Weights of a small GPT-style language model, trained from scratch on English Wikipedia.
Size: 12 layers, width 128, MLP 512 quick GELU, vocabulary 512.
Each number is 128 + 24 x the weight over its row's rms, rounded and kept within 0 to 255. Layers, rows and columns count from 0. Numbers have three digits each. The size before them is the row's rms in percent of the matrix's.

# down: layer 3 MLP down (transposed), 512x128, rms 0.0548, rows 275-321, columns 64-127
# up: layer 3 MLP up, 512x128, rms 0.177, rows 276-321, columns 64-127
down275 076:140085100134119136122114112127115118143142091124156143143094127118109085101120118099104150149110159167119129134163136121126142112155119204111113119124131136170160125110075140107156182086112138
up276 084:090150107138130156125164178099133114112122079134165131108158111138126111113155097128145142149133123153151148124149132109125128145184131150127096133129135112122108121163138119161128131118129096
down276 088:153116127128119124134139145159135158132109183085111072156131162154108116147129109131146144137113152114104142132115122147171123147085115086103090111132106108147108126146152132120122127130187169
up277 120:109098143119122135119103134084132105112137109162159124110094145131127173130147143124108121119150140131107118145188078132146107140108138127077130116103143114123126130150086126110085093108069106
down277 121:169133149085123120133152154102101129156115084140141099139171147119101122129086149100117126072147127141121094154153145119098113149119141130133090127131132141167141154106084134143122116119092120
up278 110:159094129142141127141139166121147122131080140163123121106173141141125141156089075100153121082138179147132164103121150107135134147093132139137158186145117106136114149098121117147118132101125150
down278 107:101138109108130110125163126090128137083167140106096109145115122136140068127149146156099119133099131121148094136133148149128137114121116096084128069134125100113160114104104146108126122152132134
up279 111:111106109095136115086084091114110164135164138100143160143123135123121097119121120087148144125133171110134151121107166137131128176122066119120143109101110107154063162104121100098107123168135150
down279 109:146100110110114131112129102135133148110146116079118144159145094157141131167117141114126127140127140104182147147123126138114087144107103097143112122150152169164116171125109131094141088183098147
up280 083:113110107113126171126098135107117145116162168137128121158153123100128180107132121124122155153122137124144143112150090108138090129074101153123147156132115171134163118154125119113148096118064101
down280 063:203129104126099112167130137084139159146133132133108122114132153101112122129132122126150158117095136195137158137119116112148117107101113118139126131087134154153136098124110164103138120139081077
up281 083:132148110151138082162144101084160156126107170134138101152121118145090102150101132089130112125178142110111088123171124128129094143117090116121135160139122104088178102115118119128176108086125141
down281 081:120119072122101135162166093170115133150131162105100087147117143126133128111156154119128119110134109116136063113085104095119109142147114086125109164102082132122123090158134125092153128133127093
up282 115:112169120134112165146158122111118190138121130121111095148133084132148138144140098115140136117142128120137165126149105114072117153132132120095121100129097145094125105146175091155118130096126150
down282 119:139119166099127122157144129138113112099096113098138106091084152181103153120159143128084127140129144148127108094128107093117093142095132119166102135135144131196126145169164161121157162125126107
up283 083:090095103136117179095130153133189143069095142089143120134163149143124125131118146124135120129146125095143074130114136124108082141156151134152131120134147137141178105122159110133163127136120105
down283 087:133101183097095211092125134150109113060122143080131139087114140140150138121118149111102125112127124121150135133127128154162121122128157146108066128142172136160148103119107137160160176136118124
up284 076:123157136100124110111122165142116133113142111113120128135154102111128170119150126125150125144120127125128178089129104132149118147129128066101138102117150127145122121117120106192147041075143104
down284 084:137140117088105141140139110138141159121100110137143158150135182153119083143134145146120173145149127111143117135063104096116141072090076089088099095171109165141092125131131135111119178157147127
up285 073:105159131136163138128175173082132184124133098098123128124095093105142126106092103140160148136122102128113097098156141141153171167164163142089118091124175120127124165128095113141149137115100135
down285 062:130141104126191152148145122140128185113174091103125119091121130109121141104135108145091134150126098143133106164145102143148143168157138134094120120137146140125106127111101148173145127107069114
up286 102:138122112150133138141095156091143106135095086121156104114172117179103158085150093111131116128131124098172187102108133120095125159120141107082136139153114133107106131154102130124127130137101126
down286 108:123109134105151103107145138162147119124093098130116120093124221145132117130151112117155138106187146112148129124107114149143131113120107118097166103137102109112132123138135082146112150156128151
up287 093:115134135119131070088157129167111135124125107142163099149172154142136159162132143137117102114111124111107145131139124132117107163156170139083110124109142140132173115140119130082142117088177142
down287 095:093141135132122033105127122121087146110096120146112112165196145119151163122116123142124113163075107093117144103136118127137103133160159177099123141143124165136129142135114120076121112112150135
up288 110:132105095122125131072119135126117136118130117139118201138114157134151152068142134148162137118145087162136180133125168133111118156117096094091129126125109113157144150099137133129118079209136109
down288 098:151133109154146124107112139098115135135101103168115194146136109137148097099133127157163164119135104140119127115112142156120102131163083122093123112147131124151156079141145088122095125185140153
up289 081:161121131173141140145107139135121151163135194136119141091119122141126155116124094178123104140133155151146136113143128120139132088110117183069144104126111104124113153128103145117132124137114133
down289 094:131147143130135122162129118124130104142147129125099100128152153124147126143149121145123103108157116117123170109107096143133131102172141167121099147169125140126118147142049146161088104088106130
up290 104:130101156124133129122139136125162143074144163111149169091130147129137131135092097117149146175118112125123147121164135136127153111071148156130127118128160087095136123117145101177127135186141105
down290 090:169121159139122122135103125177170170106116107152097154145136122145114126129099157087117143109139103102113154140093144138133108077132152148128154104111150133116141106146169141134091122100123124
up291 109:144122119131124096114144164106131079159106121127139140146102183158121137149140176116142087139081111147122121118148152132133145122132150117109128158091159079170117130066129188113146128126115176
down291 100:124162160101123110130157130110164090133149143115087126188131141142114138155136155086144096139093110114119112138142153164132121094155137128124110140113149131166126158079113196094131084139125151
up292 123:108150139164096147166133122100127151127097121095152119096143128135140130144143157131102158125145134147194150125134074143113154120095133108081140112168137147109175111160122130142099124149144171
down292 108:084106120132123142125139132107065095090118116109161115099116158137107146128128099133119109152133140133177132081095082121113168129081127112125155091171114142108172140170148156140095125168103163
up293 122:162163142114130110154115174120111105126151127121128142112126139130122165111117148128125124130102086153126123137189116130115146075132140085125151112108165111123135109098126114162101126131116097
down293 116:197183103099148135139137144171106101110118169114120122112130102127173163134119133127121151112143089128131124120117132167118095135091167101110127123171108122122102120139153121166128124099130087
up294 093:104116126113158112106122172161147113095129127072142143108135138122124185111128143129134151133117155129147126128116115141083143130117147092102161136136134125094084124134076087090114112136123122
down294 107:076146074116135149106125116163107123132125115111139106138145161066094138158118119108105156126160134132143125113093065147118146099104143112145132124131118160116122120153136113124089135131131135
up295 095:134083146139144061145138125141163129114127117123137095113127100093117112131123158138159139137134127129161128085132146123105133152134127117123131117116143119149128150116129084102161168183169114
down295 109:103094125169149138116137147123140106133167101126062094102131120148070136165141102126144086113128120113135123142154181112080116135119133131137074136130145158114121169155138124096132101155153133
up296 096:133138120179177119122125145160183122145091107092075129096131142159131125098116130127175124168129137137108146160125093104105135141090193134143115117045149105152110118148162142150163117148101141
down296 090:124141110156144115140131142142168145164085142134099118097134140161101099113140164150182122150146106139124145163123108129155148130076163169180076095086145107088090130148148134115132170126103124
up297 112:110118087171104160123104141090138130138163117122142125144144142151123150147107121121173093113151157111142111140104135085142147184114132117109164122130119108146143114143147136110156131119172149
down297 110:102085169177099115168118118129156111138103129168116118129150111103090107125098127116128116104159139111156086132100118132183156137115137130140123150111144105150152171145123141137098151151090118
up298 102:148111115123135145113170113120148102108138106145097125122160157154107142155113157154105111088142129075124159136139109141114155156112134162113177126133148115197100111110139142130145126133087120
down298 104:102109109077108124108123131120127140102161070115162107148144130144141152098081157174120151104159127106072151136130119105154160157150131154099186127130130113157138088129162159134118138112096129
up299 104:137117108109067158123142147120120126144144106090100113135078147129134145146100091150136094148119169097157159154113145089115115156113117119086125084073156080148102142133155080157131136134155129
down299 104:102128125088093098129157117146124138139149141116123106169072106129128144148111102152125103137126160111157141158114101131155086125121136131118082135091162128118093104105156085134138165111187095
up300 100:144124153107103176140149097113137142130085143125122138124168127152129137124091148159140130131081175091146139113098128140126088167102123069159134142178080125103115120117115111146150133192129131
down300 099:128172144130108161157115119094158172127091132104123108209122112145109095101111132180131130134123128140116123097105139157109139147095124126147123138112099132113123141147135117152127143160115087
up301 122:101137107112145135138111148147183101134138090151172154093136111104128147125158092147155122109130141188098132110133132083091131145076145131128150164143109140180127126104121112133111157130139148
down301 136:115168118091138117114130177106135115118141114167163117117105091106137120143175118153141120114133158154092140066145131114093122149094100165109146148111053144147137108132137106119124166119157133
up302 098:126151130084104153087179140116115092147084117093115152135152126142108114138095116149142146099134133107169171127092143074118114140108103097103146088140128122143115153083123102153155128132111105
down302 098:149141126113127105159134120128122173128138147147091162188092156129097065106151170135115114114142163107144116186156095111149122130127123144141123098150184142123168116118170131172092140103145143
up303 122:153184135103145108126146165149110139164150079106133144113136103128110183132144156171152131115095132117116129093123111163147156153136102171140142123100131136122100100084099126149141114111170138
down303 114:122133133153183166096124144131127129099100128140154148125122167142176146076094114112121173129155114136143143125144135126127164171126124117125118098131097095112181116111071148185140088159088101
up304 116:083136127124119155133199156089114104160098115143133137129112101148091134132111105157131139103130130118159136143116143104149137138038169124113130124124135117134132105087177142129166104113047138
down304 102:096131130127147119126165123068126144120132131145124153156127167112105118091105128135140148103134176099147129130120124123096136117118125123143157128160132087133113152124155157112171084138117144
up305 090:116115148141144132085144127114117103086127138129130178097138105136135159141143136095138124148121093141178109183099131115118073129089151151120143099127137117162110129109139143129148108130127092
down305 094:138131105130112110122099082161139143128126129127132107161109125104090106132136184127112140114141159131138152128126142120095120156169134164144199100160149116131126075142168135140121150122157120
up306 089:123080117138123138118104127078153155143119115138117122098104125143100084116101173146082154137115153105160165124132110071093128147113115088132138186178109148148098129127128106137121101136142161
down306 094:103112093113101130134108147100146148132166159133155090126145125102108104151137165133100186110159128178146149130091106130132159157190101097104095120142182136137115111134101141134096157152104182
up307 132:114099110137121112144106156107125107125180102167146153150124112116145139115145126121136124139140112128211168164139144103125116107143152113079114064145130131120151134118129110184083093136107170
down307 135:106117121128119135102143114148129079125130113134139118113107161090143115091115142108154117106169111155155182134128114110168111140175136095130141076123121144165141123171116136095124134141165135
up308 104:105077121126125122136142158146124137117217153089161104147132148132124159118130098145119149134095170110117176088164127159135117116143142140095136106109117084131118109107089131156099080157121119
down308 101:129150096078111150148101111138071163151166159115096141152157128098138131167126152129119140115092152101127127140171149128125126129104090107135098100100130125179101142103122103131124146107133152
up309 124:112097145091147112157087075130138120093133124096092156139147117154106171108077116107156179151082144154149132132124107129127121074148165112098144161093139096094115157113147122162169119143118145
down309 128:091109115136112147104142074157129143166078140145121102117133126116119111132115122121126110137122127144116120094109121127128127096132119169075134134117163125157147150126133100170154124125110122
up310 101:100134123118125121129116126108142157155077149110112101125081129127102183124130180145167124105101131120166121123162091144112142143111132120149177160160097099129115121122165154153119129100108112
down310 103:132147151114140146156145106109110135099063183122140096109085131078130154119137150131145130145102137119135123121129132139130133131128163166120148121166098117142125118110134140203098114091111123
up311 101:163093108134093132075121140129125105146137115108126068074116136134111120109111166149126144144116124116133122113131139133115086129117142088124178115145109133148152159115200080109115119153142115
down311 110:174080109145126088119134146160128110103115105131127114089154139116099099143149142110172154133103108115143110129115123156131106132073153099139104157136122165134116121138129089105081121132095081
up312 105:122199107104112138145123133140132151122144106094115132127128113135116163123097149163174172121136127133131142127087128150117150112114127072095130128130120102113123121120123100165106121129137154
down312 105:073131086090138144138147171115144107153140149129118131136070146098144143108141117132112133117109105150146132131097089117128169152088121100141153118177134108082151111088145125219167127152094123
up313 096:155105123148133175082111160163125138121116153132139151130118149110133161127140111114129160168128135117146169099135124096136138141126143141151124149106156095076120120131141162134143141123111110
down313 091:087140163114126171096121141124140138117126121092126110154130160129135126132110170153135130142097154115142125128132121096177127133087097141156115109099147120114152151131170170104115119087103144
up314 086:158138133152141139171106114128150116142142080164152091134129144132122117090168141132138175118100118145094125128145118136116132133169125145095124136145104150119129113116115121150121087064128107
down314 092:146148140141119138130112139137161100125082106130171103125117094156123106127125144120159118143138111154088157126142144145115139154124133107156129125100093152105095093161137155144094165128123131
up315 101:085135115120159129126085144076084139161153103105164106133121105133109114136138164143115179126155121134091135133139132133063146164130088159134165147095122120126143094136143131135142169093122138
down315 114:118162152072116154091098114119101158143152153108130139146078103127149154125151128130132130113143106133115103142127150135099141132144171129095141142122175103089132103109095127138100132115153148
up316 090:156102109186131123136122114143152126122138155118067162162170167148135134146116149116154101108154133119119118130121191126147100155123160079102146117121125120135168151106114105109157091140113145
down316 095:117144165147091137113151119165141169106138128142117148137139113125132137145133111116128148110123142123093106130160155129117149146107156180107109134145087160119128160114099099105112134191110110
up317 072:106096140161142157181133139150119132116101127113115118100135125147170142156109133117171098118143127106151161150144151112091118180096132157095136141144116084114115128102145123134153112139140150
down317 082:149134086144115134170116113115111127147123121131141123119179116165129111164134110117111129102134137145137136116141131146163111169128092132145117158140099103101103140154125071143087076098134095
up318 086:102084159140131164105105156143142139126114164106106116142158131110104103106129125179160115146152117118181118131117148139144153134144128142125140115153117146118137089113107146076174084119148143
down318 087:104088125089163191123114135074099170135130120138109111161147138164114139104127155155145125153117136170134108112128123104106149156070138134136122111170135140111114152126115107112150108118108142
up319 103:101108128087157128108145139132207117139127155135169155085155103123117128110097126127101148157110129140104073104117068113107105130145138111153170119134163160126119118096108087090126114129101107
down319 105:101148142110144176130133120154131088134130140093142074128154124095061137164147099160079121140123126130126124103077127122153124137144098141161154109118145128075103148140159114125152095088135152
up320 100:127151163143120149149105152127123091128128122163138127107196121128143109123122106108143152157141113144153075163123158143111119141144116130128177164128088188095127090144152136117185111063129122
down320 100:075107127111086117116128140127119119130123103137123097130124104106107167121149110119103130166129114155131096123124125151090100144144109134149119058131149096112141100130104148135159139118152116
up321 098:115163125120089121113123097156105127068136144132156099115137134096119144094133139173125172152103128142140164110076143078142115156085095114136117178160134121123135146095179113123159108150119072
down321 089:151128137145174123156160142081159161124116144127132132179128111118124113111173131095118099104121112120115141171148145164148118130160129095122113124121127131119150115138119128117088146100137168